Part of a small language model's weights.
Size: 12 layers, width 128, 2 heads of 64, MLP 512 GELU, vocabulary 8192, 4.49M parameters.
Each number is 50 + 10 x the weight over the matrix's rms, rounded and kept within 0 to 99. Layers, rows and columns count from 0.

# layer 7 attention output, 128x128, rms 0.0524, rows 0-108, columns 64-127
53 45 54 48 56 50 37 59 37 52 65 43 56 82 65 52 40 59 38 54 53 52 66 36 54 46 49 62 55 34 56 53 42 56 53 47 49 42 42 42 42 68 51 46 54 42 58 67 57 59 74 40 40 42 49 64 51 41 52 41 55 73 52 35
58 44 56 56 54 51 50 56 57 41 55 51 46 57 41 53 56 60 38 42 51 64 75 40 39 48 54 37 74 49 55 41 45 55 51 51 41 53 54 51 49 41 46 44 64 44 44 43 36 51 43 63 37 34 65 45 42 54 59 56 54 50 59 44
58 65 39 56 43 45 60 57 51 64 52 64 57 36 39 62 60 37 52 45 56 58 49 62 16 50 59 40 52 58 59 39 51 64 53 51 48 47 48 59 42 65 48 55 48 40 50 37 54 53 45 35 57 53 51 43 76 48 50 55 56 67 51 43
63 56 48 57 44 43 64 41 56 55 38 49 48 55 48 48 49 40 57 41 46 39 58 43 40 43 38 54 43 40 63 55 62 76 52 54 45 51 58 73 50 59 74 63 48 60 63 39 54 49 29 57 63 41 53 80 42 56 53 61 46 56 42 66
44 40 52 55 38 55 51 63 56 59 49 63 57 29 61 51 45 48 61 66 53 58 55 54 48 58 44 62 35 55 46 54 39 33 42 41 45 52 53 50 63 52 62 53 37 63 54 53 58 45 58 52 53 43 53 37 45 44 73 51 51 55 43 55
62 49 53 42 49 45 56 47 43 58 50 36 60 47 36 49 37 43 59 50 62 60 63 54 46 39 56 40 44 56 63 38 56 53 52 55 50 46 35 36 47 43 55 41 42 52 44 36 53 48 39 50 61 56 52 46 50 53 46 40 56 51 50 52
52 63 50 50 44 55 47 57 57 43 53 58 48 44 45 40 37 65 58 58 57 56 44 66 68 39 58 48 60 52 50 61 61 45 60 67 59 56 60 32 45 51 55 47 58 50 69 61 49 49 49 43 30 32 44 43 51 51 47 45 39 39 71 44
42 36 57 63 46 56 60 34 48 59 48 40 47 43 47 47 58 51 48 41 52 61 50 51 44 57 66 57 56 51 53 51 45 42 61 51 48 51 59 48 46 52 41 64 45 53 45 52 51 46 61 52 36 36 49 40 60 60 51 37 52 47 37 51
50 30 56 30 58 26 69 55 43 64 60 50 67 46 62 42 51 70 49 37 57 39 49 58 49 53 50 54 70 30 67 57 61 30 58 68 43 48 29 71 41 64 46 51 41 39 39 61 56 47 49 39 43 59 51 57 47 65 46 58 58 63 28 45
59 33 44 55 50 45 46 69 38 59 63 47 50 55 51 48 59 42 44 54 60 72 43 50 47 43 52 48 31 40 33 44 39 55 44 50 53 51 47 42 53 37 43 48 45 46 35 68 44 68 48 60 44 32 52 53 58 51 40 60 50 52 38 54
49 54 36 53 41 58 48 52 41 49 68 73 64 38 49 41 56 57 52 41 44 60 51 45 51 54 49 62 69 63 46 64 39 50 38 56 62 47 50 49 47 56 29 50 30 48 78 63 65 56 66 41 44 44 46 29 55 43 64 73 70 53 55 59
57 48 47 62 57 50 42 49 37 42 48 50 48 59 55 44 34 52 47 55 55 30 38 47 48 34 38 55 33 54 62 40 56 42 53 42 56 49 44 60 40 36 46 41 38 67 47 59 54 46 50 49 51 44 29 51 44 59 41 51 34 59 60 39
49 44 36 69 44 47 52 43 35 53 57 43 50 63 40 65 41 58 40 60 63 44 43 48 42 58 43 47 47 52 44 57 58 56 47 37 53 70 73 47 41 49 50 54 49 44 40 42 44 54 46 55 40 40 60 59 43 54 67 53 42 37 69 52
44 38 35 50 41 46 45 34 50 56 55 39 39 52 53 56 46 45 53 62 46 45 53 53 65 40 54 53 71 60 64 52 37 54 51 44 60 57 51 60 62 30 65 64 57 47 47 70 40 56 62 58 38 38 56 51 60 49 57 47 36 63 52 40
31 55 39 51 41 36 48 51 50 49 40 45 53 58 62 44 68 44 39 61 62 75 64 64 48 45 55 57 54 41 63 34 57 67 71 28 45 45 54 59 49 53 69 41 46 50 52 57 48 37 43 45 53 41 47 73 74 62 54 60 46 51 46 46
59 39 59 48 49 41 31 56 53 44 45 67 59 27 42 62 37 44 51 63 66 59 49 37 56 67 51 44 52 61 36 53 33 50 51 56 34 61 38 65 58 51 54 50 53 52 41 53 49 51 49 48 55 57 56 50 30 50 32 52 48 42 40 38
76 45 46 52 59 71 45 61 67 53 54 63 39 49 35 58 42 51 51 47 63 33 53 41 30 63 53 56 45 51 47 50 45 27 36 55 46 54 43 44 36 52 47 32 44 50 58 73 60 67 57 37 52 41 56 50 54 39 34 54 63 57 39 47
32 34 66 48 58 44 60 52 39 44 54 35 53 61 57 47 52 48 54 56 37 44 48 53 75 40 30 46 36 25 48 62 55 50 55 64 51 35 52 42 41 59 61 56 33 51 50 30 33 60 58 59 49 35 56 53 51 49 50 55 47 52 46 62
37 78 45 61 43 43 41 34 62 53 37 33 56 33 46 60 51 51 41 45 55 48 42 39 62 49 44 63 73 43 42 53 61 43 63 55 57 73 40 57 59 53 43 54 59 44 36 55 47 49 53 46 45 55 33 44 28 38 53 52 58 54 48 59
51 47 61 43 53 54 47 57 59 47 57 59 57 62 64 60 60 50 67 60 51 53 43 56 52 52 48 44 47 46 57 40 53 39 68 65 22 65 49 48 41 88 52 57 34 63 54 54 41 39 43 29 49 51 47 38 52 66 57 48 45 54 40 47
53 53 60 54 61 52 67 55 73 50 47 58 64 49 52 55 50 38 58 49 46 53 70 51 50 52 43 47 62 51 79 58 37 51 63 35 48 50 48 54 64 60 56 52 49 56 44 48 47 46 49 45 44 38 49 41 56 52 56 51 70 42 54 55
65 47 53 52 66 60 52 46 53 44 35 59 47 17 51 61 65 42 64 50 53 49 31 62 61 43 37 40 48 47 54 47 69 54 57 47 59 51 49 42 65 51 45 44 40 35 41 36 41 52 44 36 41 36 47 55 59 61 40 39 30 55 58 45
60 65 34 45 55 63 38 51 37 68 58 53 58 53 44 42 46 43 56 53 59 42 55 59 44 42 48 55 58 45 64 44 34 43 36 50 77 38 38 63 52 51 60 43 37 40 38 68 56 56 67 52 52 48 40 68 32 63 70 57 51 57 57 57
39 48 43 55 57 50 47 67 39 56 62 38 75 58 44 50 56 47 49 69 44 36 56 51 38 44 53 34 48 54 53 47 41 45 43 55 59 52 56 41 38 50 52 59 55 49 49 60 57 51 47 60 38 45 43 71 54 49 37 62 43 65 48 49
42 60 43 42 54 52 66 46 46 54 64 59 49 42 38 42 37 48 47 40 40 44 49 52 45 56 61 66 27 42 48 40 39 37 48 46 31 52 37 55 50 24 59 53 58 44 46 73 62 46 47 63 50 43 36 55 62 44 46 55 38 46 58 48
46 42 46 60 48 53 51 24 41 77 50 51 49 49 46 37 31 58 52 50 57 43 40 49 46 37 44 46 51 40 35 50 58 47 46 36 31 67 61 66 53 53 62 58 49 59 31 38 39 75 38 22 44 46 39 38 39 29 62 49 39 54 80 60
43 52 66 60 60 54 53 57 69 46 50 57 55 47 42 68 46 44 51 46 72 34 58 50 61 42 30 77 27 49 43 41 48 44 56 37 55 60 41 29 42 49 56 55 40 59 49 45 61 62 42 43 47 27 29 57 54 42 51 38 52 78 56 58
47 35 59 61 49 62 42 55 48 43 44 60 49 52 52 43 53 45 46 65 53 53 53 51 40 42 51 53 58 51 59 65 63 50 61 52 27 37 55 44 38 59 48 48 45 50 61 43 58 40 60 44 54 59 48 55 39 54 52 48 56 45 51 51
55 39 59 50 49 60 53 46 44 46 59 62 54 55 49 28 47 38 67 41 62 49 59 62 37 24 46 51 43 48 48 53 63 42 52 43 58 57 52 40 56 57 41 36 48 50 59 62 56 62 51 59 55 43 39 57 51 54 38 64 53 43 54 56
44 66 59 52 52 23 53 47 52 42 60 36 49 48 55 38 43 51 66 61 46 67 39 42 57 70 67 46 43 56 52 50 61 50 53 46 47 58 59 30 50 41 67 31 22 61 40 65 25 62 34 61 48 60 48 46 56 53 46 46 47 55 60 31
50 47 56 46 57 41 48 63 44 40 55 37 58 68 52 45 51 48 52 51 44 57 52 64 62 47 52 37 55 46 53 64 55 40 56 49 59 55 60 63 43 32 29 45 48 33 52 49 50 61 59 55 52 59 69 55 43 40 45 64 46 51 63 32
49 44 42 52 52 43 38 48 47 59 47 53 42 48 55 52 43 63 27 36 52 45 38 59 50 55 51 36 59 68 47 64 52 58 61 51 58 42 58 41 53 47 46 55 44 54 36 46 52 73 45 54 55 59 58 70 38 50 54 40 53 59 64 50
54 57 58 53 57 70 46 65 60 61 43 39 67 51 53 47 51 59 68 53 43 49 70 46 40 50 46 52 40 51 56 42 49 43 37 72 40 51 42 36 60 34 57 45 59 39 38 56 46 53 45 50 43 55 46 51 45 36 49 51 63 45 55 41
56 40 52 53 53 54 48 29 36 37 57 47 37 55 35 37 42 44 62 42 41 72 42 67 54 58 63 44 60 55 36 47 48 60 48 49 47 56 47 45 60 36 55 63 64 50 60 62 52 36 45 46 49 65 55 55 49 48 42 54 55 62 47 40
65 65 59 54 44 54 44 54 56 62 55 71 50 34 49 44 53 52 52 65 59 58 61 55 50 63 40 51 48 50 48 44 46 55 35 48 61 69 67 69 47 51 60 51 48 35 50 55 48 49 52 54 44 53 52 41 41 41 32 38 36 48 43 52
69 56 40 33 52 44 50 49 48 45 46 54 38 41 49 38 44 65 75 69 46 46 46 43 55 66 49 53 41 59 44 48 68 48 26 56 52 34 47 59 45 55 55 56 53 46 46 46 64 41 55 70 65 62 45 61 62 31 53 59 17 30 67 41
25 55 55 41 56 47 56 62 58 62 37 60 55 51 49 53 68 63 59 45 48 45 44 49 57 55 44 42 52 48 69 47 66 39 52 62 37 61 48 57 51 52 38 59 63 51 46 53 36 29 50 52 57 40 54 47 56 49 57 28 47 51 49 43
43 63 52 46 51 47 44 46 53 44 48 46 41 47 60 76 67 52 44 41 27 68 46 43 51 47 57 44 59 38 39 57 58 36 48 57 39 58 39 43 62 59 30 57 58 70 61 61 48 49 59 62 67 40 65 36 39 49 49 55 44 40 64 47
53 45 64 48 57 57 38 42 43 27 34 52 58 74 40 70 67 53 57 40 44 38 50 59 65 50 37 44 68 67 58 57 41 42 51 32 43 37 39 55 56 52 42 28 48 41 73 36 43 36 51 22 44 49 43 46 46 45 33 37 71 58 40 63
59 43 75 57 47 43 39 52 41 44 38 30 53 50 39 38 44 51 29 69 60 30 46 43 55 48 49 63 62 46 40 28 48 49 49 53 47 51 48 58 62 54 53 55 72 49 60 42 53 38 55 58 52 49 42 51 51 36 42 48 45 23 34 68
38 45 60 43 50 40 38 46 46 46 36 49 60 37 52 61 61 46 41 66 50 46 43 52 66 54 59 46 46 58 39 49 57 44 34 54 52 59 48 59 51 41 54 59 25 42 50 43 50 29 56 41 48 60 68 53 39 49 54 54 48 58 29 60
28 44 51 53 46 55 63 61 43 60 47 48 64 42 54 41 58 38 54 39 46 53 48 59 40 45 41 43 48 54 50 34 68 63 50 56 68 33 38 52 44 58 43 46 46 53 37 37 52 63 48 42 42 43 63 63 47 51 48 56 58 53 45 57
57 52 55 42 55 72 48 52 43 61 48 66 43 56 47 73 53 48 39 46 36 50 55 65 47 40 63 32 64 36 62 36 38 38 72 41 64 68 36 50 45 48 46 48 57 58 39 56 39 53 63 34 46 43 48 61 58 49 54 38 58 31 50 39
38 63 52 24 46 49 42 51 49 58 57 63 51 31 50 48 56 48 49 50 53 52 42 50 48 66 56 44 58 55 46 62 49 46 28 71 47 55 49 61 42 53 29 50 40 51 63 61 43 29 54 27 58 52 56 52 39 55 61 55 45 59 57 37
61 49 47 41 62 44 46 54 43 49 56 66 39 57 63 51 53 43 57 56 46 40 51 54 50 39 57 36 44 55 31 46 40 47 44 64 43 45 44 55 43 59 45 50 58 52 54 64 42 51 51 60 48 46 46 54 45 49 45 36 48 54 30 40
49 47 36 48 54 40 46 46 50 54 49 47 43 55 57 42 45 47 45 55 46 54 33 63 62 60 57 34 48 60 40 50 43 66 52 34 53 51 59 48 47 54 46 62 62 58 30 47 61 37 50 46 51 59 56 47 32 58 37 64 46 51 60 65
34 60 63 60 65 66 42 49 71 56 45 56 46 61 58 42 51 42 47 50 39 58 33 66 39 52 44 69 63 46 50 58 51 45 46 48 51 54 55 57 55 58 41 59 57 44 61 54 35 51 48 51 47 27 48 59 26 52 58 55 49 51 43 62
58 60 54 40 46 47 60 35 26 43 50 43 56 67 42 54 36 49 63 49 42 60 48 36 47 40 58 58 63 55 72 40 63 60 63 36 53 50 50 34 57 36 53 48 43 58 41 47 55 52 63 52 58 62 51 61 60 48 46 69 38 49 43 44
58 63 37 62 50 44 55 47 44 39 53 65 53 52 43 42 38 48 48 46 47 64 55 30 51 54 60 58 39 54 64 42 37 67 55 45 52 37 57 52 61 57 54 49 54 69 45 45 38 46 42 62 54 42 63 46 49 42 56 51 61 55 59 42
42 54 44 56 49 46 52 48 50 54 54 44 36 33 58 43 42 56 51 52 58 36 57 45 32 46 47 63 48 72 55 37 35 52 53 57 47 48 38 59 38 56 69 69 68 39 60 46 51 49 39 67 42 48 60 51 58 40 53 52 32 59 48 37
66 42 42 49 36 56 55 56 50 52 59 45 51 45 46 66 37 39 46 61 49 62 48 48 37 53 54 51 62 63 53 41 60 60 48 54 68 56 59 40 52 55 50 46 52 50 51 49 64 46 41 46 49 55 48 61 54 63 71 45 44 45 65 62
53 68 60 52 43 57 43 42 43 60 51 47 65 55 40 52 43 57 46 65 39 46 44 53 55 36 48 62 51 37 60 37 66 62 48 56 58 49 56 52 47 65 42 32 49 64 44 48 61 40 52 43 62 35 49 62 63 43 53 53 53 41 46 44
28 45 41 45 51 53 45 49 38 54 66 45 51 56 55 60 64 55 38 49 42 52 48 40 52 34 35 53 55 38 44 54 82 33 54 58 49 47 59 29 70 55 52 49 31 50 47 42 47 65 51 43 43 42 47 73 39 50 45 43 61 56 41 48
46 63 39 51 52 38 55 51 52 44 41 37 56 40 57 58 54 49 50 53 53 41 45 48 61 52 45 56 45 42 85 38 42 57 44 63 65 38 45 37 57 43 50 48 57 42 56 38 44 49 53 52 51 62 36 52 49 53 38 41 48 49 55 41
46 23 37 59 61 47 43 45 50 48 51 49 35 45 61 47 53 43 40 52 52 54 66 33 59 50 74 47 60 53 48 49 49 45 65 39 53 48 53 67 36 49 59 40 54 38 62 50 45 60 50 62 68 55 48 44 50 54 70 55 44 49 39 53
47 52 33 49 45 54 49 67 41 51 66 51 38 56 51 56 59 58 66 41 43 48 49 52 36 58 37 45 42 48 56 35 38 54 42 36 48 35 59 42 42 46 46 60 69 36 52 44 67 58 48 53 47 64 40 40 52 50 38 24 61 40 44 49
54 53 57 54 52 54 46 51 53 58 58 58 50 48 61 57 43 56 50 39 50 56 32 51 51 50 37 38 54 67 53 52 44 59 46 46 61 34 47 53 50 42 56 43 48 31 51 51 64 42 63 54 51 61 71 69 56 39 53 43 35 48 56 59
42 31 62 48 52 49 47 53 58 55 54 53 67 64 51 45 29 49 64 52 47 33 54 37 57 62 57 59 48 62 58 49 59 50 32 43 47 66 61 43 41 46 67 59 50 53 47 47 59 51 44 51 54 47 41 20 36 43 40 52 44 37 39 63
61 38 36 44 43 35 45 43 45 47 40 71 34 45 62 49 59 43 43 48 37 52 63 51 43 43 20 35 57 47 57 52 45 66 55 31 45 38 60 58 35 59 59 51 47 62 56 54 42 39 44 47 58 69 45 38 54 49 49 33 40 44 52 45
43 49 47 73 40 58 54 58 61 50 54 36 54 65 41 45 36 39 41 47 39 53 49 47 50 47 55 42 35 62 57 49 48 41 60 46 42 56 64 38 57 44 56 44 58 35 51 44 58 47 51 61 58 57 32 55 60 39 38 40 61 48 57 49
46 53 57 56 53 35 49 48 58 58 47 60 35 54 42 55 45 44 44 41 55 49 51 52 37 61 59 52 47 58 38 59 48 69 55 56 60 41 46 39 39 41 38 36 40 30 49 53 55 55 51 51 60 53 64 28 46 61 58 65 53 51 47 48
46 60 55 41 60 51 56 58 41 51 61 45 43 42 61 48 62 40 38 21 63 51 45 39 51 50 52 63 67 71 59 56 44 40 48 48 54 27 31 59 49 69 56 44 44 72 56 52 54 42 48 48 42 51 52 52 40 66 60 55 68 31 50 53
54 48 45 36 41 44 55 47 46 46 35 48 61 48 42 39 38 56 42 46 42 36 46 65 45 45 60 52 44 54 57 36 45 51 54 50 52 46 52 53 51 65 55 47 50 45 62 32 34 45 48 59 47 34 32 58 44 57 57 42 52 39 56 57
41 52 43 42 51 46 28 46 43 50 42 42 36 54 40 61 58 53 32 57 49 65 46 40 44 59 56 60 49 52 52 67 39 60 41 41 56 53 48 64 46 31 51 42 51 56 58 43 38 50 55 36 50 54 59 36 53 45 81 48 56 30 46 48
47 51 51 51 51 47 54 45 54 39 40 51 53 32 40 37 38 64 54 37 55 48 49 56 51 48 49 57 58 46 45 29 32 47 57 47 45 35 52 53 48 51 47 52 59 42 44 60 50 40 68 52 54 46 61 53 61 47 33 37 40 54 57 51
52 56 67 59 39 68 43 42 62 64 45 64 60 67 63 45 55 30 47 57 58 52 56 52 44 39 42 44 52 40 34 43 48 47 62 57 55 64 46 27 47 58 47 54 53 49 60 41 53 50 63 65 56 56 42 58 51 63 42 56 33 56 50 47
49 56 46 57 42 55 43 58 43 58 50 48 41 38 38 44 40 59 50 27 47 48 48 75 38 55 43 60 61 43 69 39 49 64 46 46 44 62 38 52 55 45 55 42 54 37 40 70 61 43 64 69 43 62 73 29 59 49 51 53 51 46 56 54
52 46 30 46 31 52 58 63 60 67 47 32 48 43 49 42 66 49 60 57 60 55 57 41 34 54 51 33 53 55 31 39 44 59 20 34 55 33 59 44 44 30 43 55 58 42 37 33 50 58 49 63 63 62 58 55 53 54 49 65 50 47 33 47
55 46 58 63 45 48 66 54 39 39 48 44 36 75 45 53 51 39 55 36 58 43 63 50 37 39 48 62 63 61 24 52 42 45 53 49 51 49 61 47 52 46 55 19 50 48 45 41 45 56 49 50 47 48 61 35 50 39 43 40 45 55 34 68
54 58 58 48 68 35 64 54 53 44 57 65 39 37 46 52 44 48 31 49 62 44 60 63 47 68 35 70 66 26 46 56 55 50 52 32 50 46 50 56 33 56 31 48 62 45 51 41 39 56 43 57 51 42 72 56 49 49 56 46 43 37 43 54
54 51 29 69 43 41 47 47 37 42 60 60 31 50 45 61 48 60 48 59 52 43 59 29 49 54 50 53 52 37 33 47 44 71 58 43 52 51 53 53 34 45 63 62 43 61 64 45 44 43 54 45 38 50 64 32 43 42 74 43 41 57 57 39
61 59 56 57 41 38 52 36 38 55 29 56 42 35 47 68 59 47 58 41 36 38 41 49 52 61 63 51 43 56 64 48 37 41 48 33 40 56 51 58 54 55 52 45 42 63 61 42 49 49 40 48 67 39 35 62 41 69 45 44 59 51 84 59
55 60 52 34 47 69 60 63 72 59 48 50 44 42 42 66 56 47 43 48 62 59 43 65 48 56 48 55 49 42 54 49 51 47 58 50 60 47 37 39 45 53 45 53 59 57 49 68 55 49 45 51 46 37 49 60 46 59 67 55 51 57 49 39
59 59 40 53 46 57 44 38 60 66 47 38 51 28 49 49 38 48 37 47 46 56 68 49 41 33 48 63 53 39 58 55 61 44 57 55 56 51 43 67 60 52 49 49 41 50 52 67 54 62 53 66 35 53 37 63 52 49 61 58 72 60 61 43
38 54 45 44 36 46 54 58 34 49 65 64 57 44 62 44 47 40 57 31 35 49 51 50 39 47 49 60 52 50 35 38 55 57 43 71 46 50 58 49 57 44 53 45 50 68 48 66 43 56 56 51 45 58 37 45 39 47 47 50 49 64 48 34
47 37 63 39 51 55 60 69 40 49 56 42 43 63 37 30 39 51 49 45 52 50 45 49 41 30 51 62 47 38 42 68 62 44 58 48 38 42 56 46 47 26 46 29 48 46 51 59 47 64 35 52 37 59 60 54 48 41 60 68 62 51 33 55
40 55 52 47 55 43 35 65 58 40 46 50 43 43 50 54 69 49 57 60 55 66 52 51 50 51 57 40 35 46 39 65 37 60 44 71 44 65 60 36 57 47 43 49 49 50 60 48 51 71 51 61 49 57 61 53 45 38 58 51 50 66 58 40
48 62 48 54 46 58 64 61 55 50 61 36 66 50 67 51 33 41 52 37 45 46 39 50 55 44 63 40 49 50 40 40 49 45 55 37 26 30 48 49 45 42 63 25 43 53 41 51 47 58 52 51 56 46 45 48 45 27 57 46 51 59 65 41
35 64 59 63 51 43 32 51 51 55 44 39 57 49 51 61 58 48 44 47 45 42 50 25 65 62 43 43 41 52 64 45 52 48 62 52 62 63 28 24 43 40 39 43 49 68 41 54 44 50 48 55 61 58 50 29 46 45 59 53 53 44 29 49
56 61 43 41 63 48 43 36 46 60 51 41 49 34 57 36 45 70 52 55 50 50 33 57 51 31 32 51 41 51 51 46 58 54 50 41 66 53 44 64 53 58 44 50 58 53 44 64 40 52 60 33 53 69 41 49 32 50 69 59 43 38 49 67
50 51 38 49 41 63 38 53 43 41 46 46 50 54 35 42 51 50 63 59 55 37 47 45 47 57 59 42 66 75 48 28 54 73 37 58 60 58 70 58 43 49 48 49 37 44 56 47 59 37 45 58 51 51 67 50 51 33 55 57 46 52 35 48
66 48 54 53 39 55 42 39 46 64 54 40 56 45 62 53 58 46 44 56 48 50 54 48 46 49 50 51 39 47 49 53 43 34 59 51 46 63 59 40 54 56 59 49 62 61 60 43 48 43 34 38 45 53 38 53 57 31 59 53 46 49 36 45
32 44 39 35 65 45 38 46 49 51 56 46 48 45 60 64 58 56 45 63 51 51 58 61 54 61 31 56 40 59 47 64 49 45 51 56 46 42 66 51 55 44 39 70 41 44 41 42 62 63 62 35 37 57 67 58 53 46 53 54 53 37 57 57
48 47 47 62 58 59 57 32 55 47 49 43 38 58 47 60 49 50 42 33 54 54 34 62 58 60 52 42 55 49 48 42 54 52 40 49 50 38 48 59 51 43 65 35 60 34 58 54 45 60 48 39 34 42 55 49 56 52 33 45 58 56 35 54
58 44 49 36 53 43 54 45 57 46 61 55 51 43 51 43 39 45 47 63 47 60 47 41 38 51 62 65 44 50 45 62 67 44 38 49 41 53 43 67 52 42 40 54 46 60 58 41 47 51 45 50 36 55 28 36 48 48 36 64 50 42 53 48
53 24 56 37 52 50 59 77 52 40 50 48 54 65 54 37 23 49 53 43 56 41 47 55 52 62 41 40 41 54 40 29 45 50 57 36 43 59 56 41 34 38 54 46 46 62 54 49 36 44 61 52 63 45 53 47 44 54 56 39 60 56 69 70
41 41 43 46 59 51 62 59 46 55 41 55 32 58 61 42 47 45 38 52 43 42 54 48 68 50 54 34 50 36 45 51 44 26 65 42 56 65 36 46 55 53 58 64 60 58 46 38 63 50 43 30 66 41 61 53 62 53 39 51 48 50 50 47
50 39 65 43 63 57 43 51 38 45 48 50 58 46 54 53 51 57 45 41 45 52 51 59 64 70 54 57 40 50 44 60 55 42 53 57 42 45 70 35 48 52 36 63 41 44 45 51 51 54 47 29 61 47 58 53 28 52 47 46 42 46 43 57
42 47 61 43 59 60 63 56 55 38 41 39 49 45 40 52 67 39 54 44 33 39 55 54 52 53 70 54 53 57 56 46 49 60 49 44 44 47 56 28 50 43 51 55 41 58 55 58 56 37 52 48 54 54 42 37 51 51 37 37 44 63 38 55
51 32 50 74 60 31 49 44 54 50 45 55 62 49 61 63 52 43 56 37 46 46 41 60 63 62 50 70 37 42 39 78 56 46 51 44 55 47 43 60 54 48 55 49 50 44 40 50 30 53 63 58 48 40 47 53 55 59 35 35 47 51 52 49
70 48 28 46 54 53 54 74 47 63 48 71 41 49 72 49 47 34 41 71 58 36 45 52 58 47 57 44 42 64 41 42 34 39 44 60 45 62 55 54 60 58 45 65 52 49 46 52 60 29 51 71 32 45 36 61 58 26 45 30 54 52 48 37
65 44 49 39 65 53 53 53 57 56 45 57 56 46 54 58 64 52 43 49 37 54 39 58 44 54 58 33 49 51 39 45 48 36 47 45 55 48 57 55 39 63 45 42 23 47 40 47 52 42 51 28 49 56 50 54 52 57 48 41 50 67 60 65
44 36 72 44 40 49 61 57 49 55 56 67 54 56 43 45 52 42 33 42 51 47 49 67 56 46 48 38 46 63 37 64 59 23 57 56 57 52 58 47 58 59 39 43 23 48 14 48 63 48 37 55 42 56 42 52 52 56 60 58 46 66 61 61
49 57 67 36 57 31 53 36 68 44 52 63 47 45 41 46 46 43 48 49 43 55 48 45 43 48 53 33 49 45 30 64 29 45 45 49 52 44 47 54 56 44 60 63 56 55 46 40 47 54 29 62 59 33 54 46 54 34 43 53 50 38 50 50
55 52 44 57 54 36 47 50 58 32 45 60 56 51 60 56 51 48 52 35 60 52 61 55 54 39 54 67 52 40 58 60 53 53 44 53 52 47 46 62 60 55 41 44 44 58 54 53 38 49 45 47 51 34 65 44 50 53 48 43 34 34 27 57
65 61 46 47 36 42 60 53 53 66 44 51 55 46 46 35 42 60 42 61 48 69 51 53 48 46 39 53 41 44 52 64 54 68 43 52 60 43 40 51 53 48 53 52 58 52 37 56 44 52 60 52 62 56 57 54 48 36 52 35 57 54 78 48
56 41 53 50 52 60 34 51 24 49 55 50 54 40 68 40 59 53 50 69 46 37 43 37 47 52 41 62 33 36 29 50 53 54 33 52 56 62 57 56 51 39 35 32 53 38 47 58 50 55 58 53 40 67 46 49 64 53 44 55 56 43 48 30
40 32 38 42 41 51 56 31 54 35 39 45 45 53 53 45 51 59 70 56 54 54 56 55 45 50 36 26 42 48 52 60 61 57 41 43 59 46 56 41 71 43 50 57 39 32 53 50 55 70 59 53 52 60 47 70 56 40 57 35 56 54 48 49
52 51 51 36 46 54 43 58 40 46 67 62 53 47 45 50 47 39 40 63 68 46 39 49 42 46 50 55 40 57 68 59 30 46 51 55 64 45 27 67 68 40 42 55 52 43 61 43 58 60 56 57 66 55 55 59 32 43 41 51 48 32 58 27
43 32 41 45 62 51 50 37 47 60 46 56 58 47 49 46 34 59 57 43 49 41 63 43 50 63 47 51 48 48 54 44 52 63 63 26 36 66 55 64 57 59 31 61 72 54 45 39 45 40 57 47 50 48 34 46 35 55 58 37 53 38 52 59
42 65 51 61 40 64 50 58 57 62 48 56 61 47 44 41 55 45 61 45 56 51 40 41 46 57 56 53 32 40 44 55 45 47 46 57 58 50 30 41 54 63 40 43 59 45 38 44 58 47 60 41 52 44 45 70 35 51 36 50 39 51 60 58
60 52 48 45 49 54 41 53 55 30 77 45 63 51 55 54 58 51 49 61 57 38 66 44 57 48 53 54 52 44 41 59 43 52 42 47 55 51 49 41 53 54 67 58 54 52 45 47 58 56 42 68 50 24 42 62 49 52 60 56 35 46 39 42
60 66 47 49 39 25 34 57 53 65 57 40 44 57 50 73 55 45 48 62 45 62 53 40 50 45 50 43 60 42 57 52 45 60 50 61 56 53 60 54 42 71 45 55 71 45 44 43 47 47 53 53 45 60 55 41 48 49 55 57 47 57 58 51
55 58 48 50 41 42 40 41 79 44 50 42 52 52 61 33 68 61 42 44 59 41 51 41 40 57 44 45 61 55 48 60 45 45 66 42 45 55 65 36 49 53 51 46 59 47 51 59 52 42 58 53 57 54 55 47 51 48 45 62 50 30 52 61
55 57 52 54 55 56 67 51 37 56 55 28 57 60 64 59 59 56 41 55 49 61 50 63 63 45 48 56 48 49 34 55 42 51 43 58 73 49 56 62 57 50 61 49 57 53 40 68 70 68 27 39 52 60 52 44 71 54 55 53 51 59 39 55
60 61 46 40 58 53 45 30 32 30 61 54 59 64 45 49 41 42 39 66 42 48 49 39 54 51 45 48 53 42 51 63 53 65 53 39 46 55 45 55 52 22 62 52 46 34 55 58 45 57 52 42 66 51 61 70 52 54 41 46 39 53 54 45
36 31 46 54 53 64 47 42 42 50 32 49 38 48 37 61 54 43 43 39 62 57 48 63 64 52 51 62 44 48 44 52 45 49 44 51 50 58 60 56 37 45 50 70 55 47 66 49 44 52 37 35 51 50 38 51 48 54 63 41 47 49 49 38
41 47 60 40 55 46 58 29 59 59 58 39 65 55 63 30 59 58 61 57 46 45 53 46 51 50 53 55 48 62 68 49 60 60 41 71 55 50 47 54 71 47 53 40 57 23 63 61 60 47 45 45 29 56 60 49 48 46 48 50 51 44 44 41
31 49 55 47 40 68 32 51 45 28 47 63 58 60 45 58 43 61 53 49 54 67 50 47 46 66 59 48 49 41 44 55 55 49 53 44 51 59 55 39 35 54 42 62 57 62 54 57 59 49 46 34 46 46 67 49 63 53 36 45 59 59 40 36